config = dict(
    head_dim=32,
    intermediate_size=384,
    hidden_act='gelu',
    norm_eps=1e-05,
    parallel_block=False,
    optimizer='soap_variant',
    learning_rate=0.00601,
    beta1=0.95,
    beta2=0.95,
    warmup_steps=200,
    schedule='wsd',
    final_lr_fraction=0.0,
    max_seq_len=1024,
)
Each number is 128 + 32 x the weight over the matrix's rms, rounded and kept within 0 to 255. Layers, rows and columns count from 0.

# layer 7 MLP up, 384x96, rms 0.26, rows 174-206, columns 0-95
[[108 110 143 116 105  92 115  79 161 122 111 136 148 116 154 116 148  83 111 104 139 135 130  96 158 120 132 132 185  97  90 117 119 130  35 119 175 169 143 104 146 139 139 160 145 168 121 104 167 160 129 133  39 125 164 121  85 171 135 106 108 109 151 116 133 142 190 149 108 140 131 109  98  84 119 164 132 123 138 148  78  72  63 128  95 125 152 141 122  73 132 131  35 204 155 140]
 [ 85 130 140 113 159 130 137 136 236 125 145 123  74  83 131 142 148 121 115 107 197 129 112  85 175 118 130 137 145  77 145  85 152 157 127  67 221 163 156  96 154 111  69 111 152 102  35 129 122 125  50  47 177 162  84 174 132 168 147 126 122  47  60 112 129 141 149 191 171  91  98 129 119 122 130 139 164 183 171 109  85 147 186 138  61 125 116  88 171 148 155  97 190  96 116 114]
 [152 114 122  87 130 151 154 133 104  77 109 168 101  90 143 189 138  94  77 104 107 101 104  96 116 141 160 170 175 127 181 174 100 165 163  74  79 175 109 120 115  29 107 108 107 161 133 103 179 144 177 124 117 108 157 120 119  51 139 134 193 149 132  93 131 142 112 117 148 159 148 104 152 105 124 122 158 128 161 171 136 174 102 186 112 127 113  80  78 126 197 100  95 137 145 145]
 [199 149 133  82  65 146  64 168 136 157 137  72 108 145 165 127  94 112 181 174 120  89 129 129 183 102  81 176 217 172 136 103  71 197 114 137  81  39 157  93 121 130 159  91  78  95 133 160 124 137 150  87 103  80 147 202  77 191 137 128 146 138 148 155 170 196 120 130 114 167 125 157  80 140 201 141  62 137 134  73  75 124 148 132 111 133 111 101 158  82 139 154 174 121 118 157]
 [126 165  92 100 147  96 149 139 137 136 130 196  92  84 117  89 115 136  67  85 114  71 115 157 115  78 135 132 115 136 114 127 131 103  97 106 148 169 104 109 159 133 122  73 131 164 142 166  83  84 196 105 155 112 102  88 118 140 168 184 151  69  95 145 134 161 172 187 178 117 118 146 164 104 115 114 176 130 139  87 112 124 165  96 100  93  93 201 111  98 199  83  86  66 106 137]
 [ 91 107 163  96 161 138 128 139  97 144  84  66  59 145 177 125 130  96  88 204  53 128 107 149 112 106 155 122 133 140 117 134 135 190  68  89 122 105 113 124  87 140 119  99 114 107 109 151  85 160 122 123  69 177 115 144 123 152  83 157 168 183 158 110 146 116 195 147 110 134 114 149  86 155 164 126 178 152 130  74  45  95 161 141 145 173 109 139 144 148  93 142 164 153 114 102]
 [158 114  78 170 137 128 100 129 226 140 143 168 126 151 131 135 185 104 112 110 131 110 150 136 161 141 108 164 161 178  61 153 120  76 108 152 109 147 126  90 148  94 139 138  85  68 152  62 147 144 109 143 128 147 158 176 133 138 120 136  65 114 177 122 143  99 112 163  83 141 101 105  84 135  85 137 190 127 115 162 100 176 132  79  92  87 124 119 113 152 179 158 148 161 130 101]
 [186 133 164 100 114  71  89 138 134 122  97 178 162 152  91 141 166  68 127 123 116 124  89 158 100 104 123 127  74 130 167 188 189  85 138 187 119 127 144 107 139 138 149  74  94  81 127 130 126 140 126 173  83 151 165 104 134 123 176 129 163 160 147 108 157 101  73 123 147  62  37 141 115 155 183 162 153 102  98 114 132 160 111 142 177 170 121 119 130 102  90 123 119 111 181 148]
 [159 111 131 173 106  90  90 201 152 102  96 145 101 118  47 110 122 115  85 111 148 146 179 174  70 131 147  77 165 189 177 163 126 102 113 146 116 172 138 114 182 141 179 101 159 161 125 146  86 114 171 140  98 176  91 142 138 129 182 109 111  88 134 132 139 170 111 176 173  86 101 151 115  64 100  83 144 162  52 141 152 154 146 158  93  76 145 133 164 142 145 150 124 186  96 112]
 [134  75 167 100 175 109 178  96  77  85 111 102  41 105 173  85  99 140 119  86 103 182 125 149 127 161 127 138 121 149 139 190 203 177 104 145 137 157  40  84 129 155  88  73  93 155 154 121 100 124 139 131 126 205 137 158 164  95 174  96 120 173 131 178 101 116  70 131 144 106 102 166  86 209 110 117 106 157  89 120 136 163  49 230  92 152 164 144 124  97 124 123 112  88 128 120]
 [174  52  56 184 139 123 119 108 104 171 129 111 106 122 202 123 113 127 143  92 134 108 121 156  70 156 174 136 154 191 153 110 104 119  90 125 163 109 120  65 106 104  86  81 151 132  74 185 162 185  80  77 140 149 110 121  79 106 174 139  40 140 140  90 165  75 145 129 111 202 164 163  83 116 126 147  85 136 146 169 143 174 107  64  78 119 182 169 114 165 154 147 122 117 116 127]
 [ 90 163  92 103  92  71 178 145 155 127 136 118 154  90 164 117 136 133  82 138 111 118 155 113 131 133 169 171 158 212 167 158  81 158 124 125 136 107 124 157 105 125 109 164  88 141 120  91 116 160 175 145 148 144 120 106  91 154 135 132 128  15  85 160 124  79 123 132 145 146 128 166 152 123 133 113  80 160  72  59  71 102 131 133 161 116 244  81  90 166 205 190 202 152 161  95]
 [134  98 145 124 161 106 129 103 217  65 132 126 126 153  95 174 106 133 168 172 123 126 145  68 134 114 223 174 145  69 142 114 131 141 155 129 142 107 225 114 110 113 143 131 185  97  82 130 127 126  60 161 103 118 151 122 101 125 129  92 137  92 109 132 120 168 159 191 112 129 103  99  85  84 145 122 106  86 143 117 117 109  99 122 132  93 157  89 125 138 119 150 121 132 128 134]
 [ 83 139 134 129 107 174 135 126 131  99  86  91 126 134 187 109 129  84 129 169 160 139 168 149 111  99 121 113 193 155 113 169 112 135 140  86 106 151 188  78 107  78 179 128 110 197  97 117 155 143 192 117  89 118  73 187 160  87  89 148 166 120 124 191 149  84 155 189 134 131  93 116  86 194 142 187 103  70  76  65 159 124 124 111 140 148 128  97 171  95 130 104  78 132 142 127]
 [118 191 102 135 144 146 128 167 118  95  67 139  90 121 169 112 108  97 121 116 144 158 121 185 100 103 140 126 144 143 101 107 191 136  46 151 103 133  79 127 115 158 160  39 116 144 151 130 119 103 111 163 159 148 115 171 137 161  74  85 131 127  64 155 107 152  77 134 142 129 103 163 181 116 127 107 137 135 162 155 111 136 159 156 109 170 122 178 158 198 212  99 125 197 154 138]
 [106 126 129 135 116 126 154 172 163 122 143 161 104 141 150 179 153  71  90 135  95  84 144 171 196  93 133 142  92  84 150 165 151 123 106 135  99 115 132 164 103 102  63  73  82  88 120 116 159  83 122 165 140 192  87 137  75 118 158 155 122 134 113  71 121 106 126 118 133 159 109  71 146 117 193 109 175 149  23 116  98  76 136 139  92  95 142 136  92 160 118 101 141 142 190 117]
 [ 43  99 123 141 124 106  91 124 111 142 165 167 158  64 121  98 112 179 151 138 163 124  90 123  91 181 138  75  97 116 169 103 192 146 116 151 187 107 123  84 122 148 144 176 118 136 127 112 141 116 159 146 103  68  98  84 124 144 169 140 127 113 123 106 118 180 105 119 124 144 112 105 114 171 178 153 150 160 115 122 145 102  96 155 115 163 157  87 132 122 175 161 111 166 145  79]
 [146  83 144  75 159 123  97  91 130 138 202 153 139 154  98 180 102 120 149 100 133 123 101 146 113 139 163 178 185 144 118 153 122 148 109  88 156 142 163 158 113  86 126 141 176 148  97 109 111  98  84 115  86  88 157 163 131 162  80  96 135 122 103  94 137 125 161 142 196  96 107 133  84 121 180 117 100 199 114  90 125 185 182 105 120 173 114 121 116 169 103 169 139 109  84 116]
 [134  94 137 117 120 126 145  84 144  69 114 104 122 131  73 148  66 103  85 159 111  73  68 135 188 129 122 128 152 114 134 151 150 108 176 156 194 103 126 163 106 148 191 111 174 100 139 136 177 167 154 160 102 133  96 154 138 176 185  21 125  80 120 110 111 137 209 149 120 102 160 132 128 115 151 176 129 162 139 160 150 103  92 164 144  94 117 135  97 135 140  97 129 144 107 106]
 [ 98 101 127  98 132 142 105 108  90  95  71 151 134 169 121 162 105 147 139 134 154 127 147 125 192 142  56 170 141 126  69 178 129 141 123 103 131 204 150 143  96  98 182  97  96 134 178  31 155 152 146 158  60 143  71 161 115  57 239 128 105 137 194 103 168 147 211 145 118 131  80 113 157 120 149 118 111 121 153  87 135 164 146 137 122  95 101 151 101  90 133 174 105 128 117  52]
 [156 134 134 146 129 101 112 128 112 121  89 175 111 117 140 143 146  88 166 113 128  51  89 129 176 166 145 107 129 118  90 142 142 110 164 105 156 133  75 128 151  95 154 101 134 168 126  94 167 107 138 184  95 136  82 129 156 108 143 124 131  69 145 159 152 135  93 194 174  91 158 172  85 132 182 122 114 156 125 124 134 140 121 133  95 134  76 105  84 158  94 124  86  71 161  74]
 [113 119 101 126 102   2 167 136 156 131 125 126 101 132 132 160  95 114 124 120  72  76 112 119 102 109 131 139 131 161 121 153 126 128 159 196 127 152 124 141 114 154 124 186 135 143 152  95 118 113 134 139 117 134 131 154 144  90 150 106 128  73 106 125 148  33 158 115 125 138 150  93 107  62 139 122 163 123 107  66 141 123 126  89 169 139 141 164 127 138 129 149 125 139 167 125]
 [ 92 133 102  84 130 126 109 141 139 125 120 175 113 172 123 155 153  95 117  77  83 177 123 150  88 135 121 102 109 201 111 107 124 113 117 105 120  83 108 105 120 168 119 144 160 132  80 137 106 173 110 134 118 173 148 120 124 170 105  78 111 129 184 126 113  38 166 150 109 126 152 107 153 144 143 122 144 135  87 119 174 102 141 149  74  84 154  83 143 121 182 158 149 128 172 132]
 [128 137 110 117 139 140 110 138 134 145 118 142 125 116 120  94 108 122 130 139 123 130 108  96 114 111 115 115 142 128 110 152  95 124 148 144 129 118 142 115 132 117 128 122 145 132 102 140 173 122 120 142 123 119 121 104 146 109  91 131 141 141 105 117 110 130 127 168 144 131 100 137 127 121 122 113 104 131 112 110 159 143 126 120 122 124 142 125 134 133 127 102 119 127 121 109]
 [136 120 162 154 144 137  69 147 133 182 185  59 117 130 168  74 136 110 132 127 105 132 116 133 158 186 189 158 119 109 156 156  66 107 116 138 128 119 134 126 147 122 157  91  84  55 166 121  92  99 136 133  76 140 137 105 126 130 170 159 119 109  95 126  78 140  72 136 131  96 104 144 118 127 133 115 166 168 129 130 147  83 165 118 161  65 157 102 115 109 117 136  77 103 109 143]
 [130 104 133 165 168 107 165 145 160 114  97 124 116 155 143 169 157  30 126 118 148 163  77 120  63 100 143 114  89 156 142 187 198 121 128 116 143 100 160  77 116 206 147 177  75 135 168  81 158 130  98 167  59 176 128 121 111 123 124  89 150 129 110 139 128  66 137 136 172 127 159  37 165 119 157 110 148 152  77 120 147 121 158  88 159 118 107 111 124  84  95  94  61 112 219 199]
 [123 125 116 109 191 112 131 129 138 173 161 100 136 167 140  89 108 106  99 152 135  77 114 146  75 125 145  88 115 182 112 103 145 161 127 166 134  96 129 105 118 126  77 105 169  85 120 168 133 137  98 131 118 166 166 136  64 156 125 208 140 111 171 191  93 132 128 146 133 104 107 118  80 136 114 163  92 114 154  86 113 125 174 122  97 146 187 148 148 132  74 135 147  79 138 133]
 [159  84 198 129 108 122 129 101 119 134 154 142 154  74 118 129 149  80 128  38 115 112 136 138  89 145  77 121 133  73 137 154 117 117 120 149  87 159 166 118 138 162 201 114 130 128 137 141  91 147 113 132 115 130 103 152 114 129 168 145 118 167 125 143 121 130 105 168  56  74  79 101 144 166 148 138 130 173 137 112 146  86 109 164 166 160 153 115 110 169 137 105 156 127 123 114]
 [ 47 116 167 121 155 165  89 147 160 130 165 112 124 137 149 178 182  82 144 123 133  91 159 158 135 109 143  95 147 147 132 114 140 119 132  90 114  71 171  78 144  78 111  94  87 172 117 126 138 191 112 109 116 119 129 115 159 130 131  89  88 106 101 113 106 165 121 165 134 136  84 147 145 193 119 202 123 105 101  94  77 117 138 104  87 118 125 119 132 131 103  97 146 196  87 112]
 [126 186 177 110 127 128 105  87 189 134 120 119  78 101 131 150  88 221 145  97 125 165 110 120 156 121 143 106 113 192 144 131 138 111 147 124  82 132 148  88 103 177 123  46 122 161 178 156 170 141 122 116 103  96 125 113 149  89 149 116 146  73 100 218 151 118 130  91 164 119 138  89 130  76 142 149 115 168 115 135 179 136 126 136 101 107 123 100 114 158 151 137 121 141 172 101]
 [177 135  74 152 125 124 175 107  87  81 185 120 119 129 158  41  88 158 103  96 115 122 125 101 133  98  92  86  98 145 160 142 104 140 114 125 135 180  80  89 166  87 141 115 115 145 133  89 156 127  86  95 117 136  87 176 123 129 124  91 169 124 110  80  98 127 126 124 135  97 158  94 100 183 206 119 152 163 150  95 129 105 187 129 178  90  87 122 131  81 144 183  91 115 149  94]
 [ 97 126 128 115 186 110 176 141 193 112  30 144 142  66 213 140 126 106 129 110 119 144 101  94 135 177 138 181 104 103 125 110 149 116  98 104 128  73 157 144 135 110 105 176 182 176 139 129 125  38 142 140  82  65 165  97 188 103 177 145 127 170 107 117 137  93 156 166  85 135 143 109 183 114 157 150 112  95 148 127 184 181  95  92 106  77 144 163  92 138 193 137 138 126 135 105]
 [134 143 123 123 119 134 125 147 132 121 122 118 122 130 140 133 110 156 120 115 136 145 133 143 115 127 107 146 117 139 109 123 152 125 132 126 133 157 132 143 155 136 124 128 139 149  84 127 160 152 120 152 132 113 121  94 121 146 134 104 133 109 119 118 131 106 150 157 115 113 129 156 124 136 149 142  92 158 119  89 131 147 145 142 133 127 137 111 130 120 137 128 130 107 143 133]]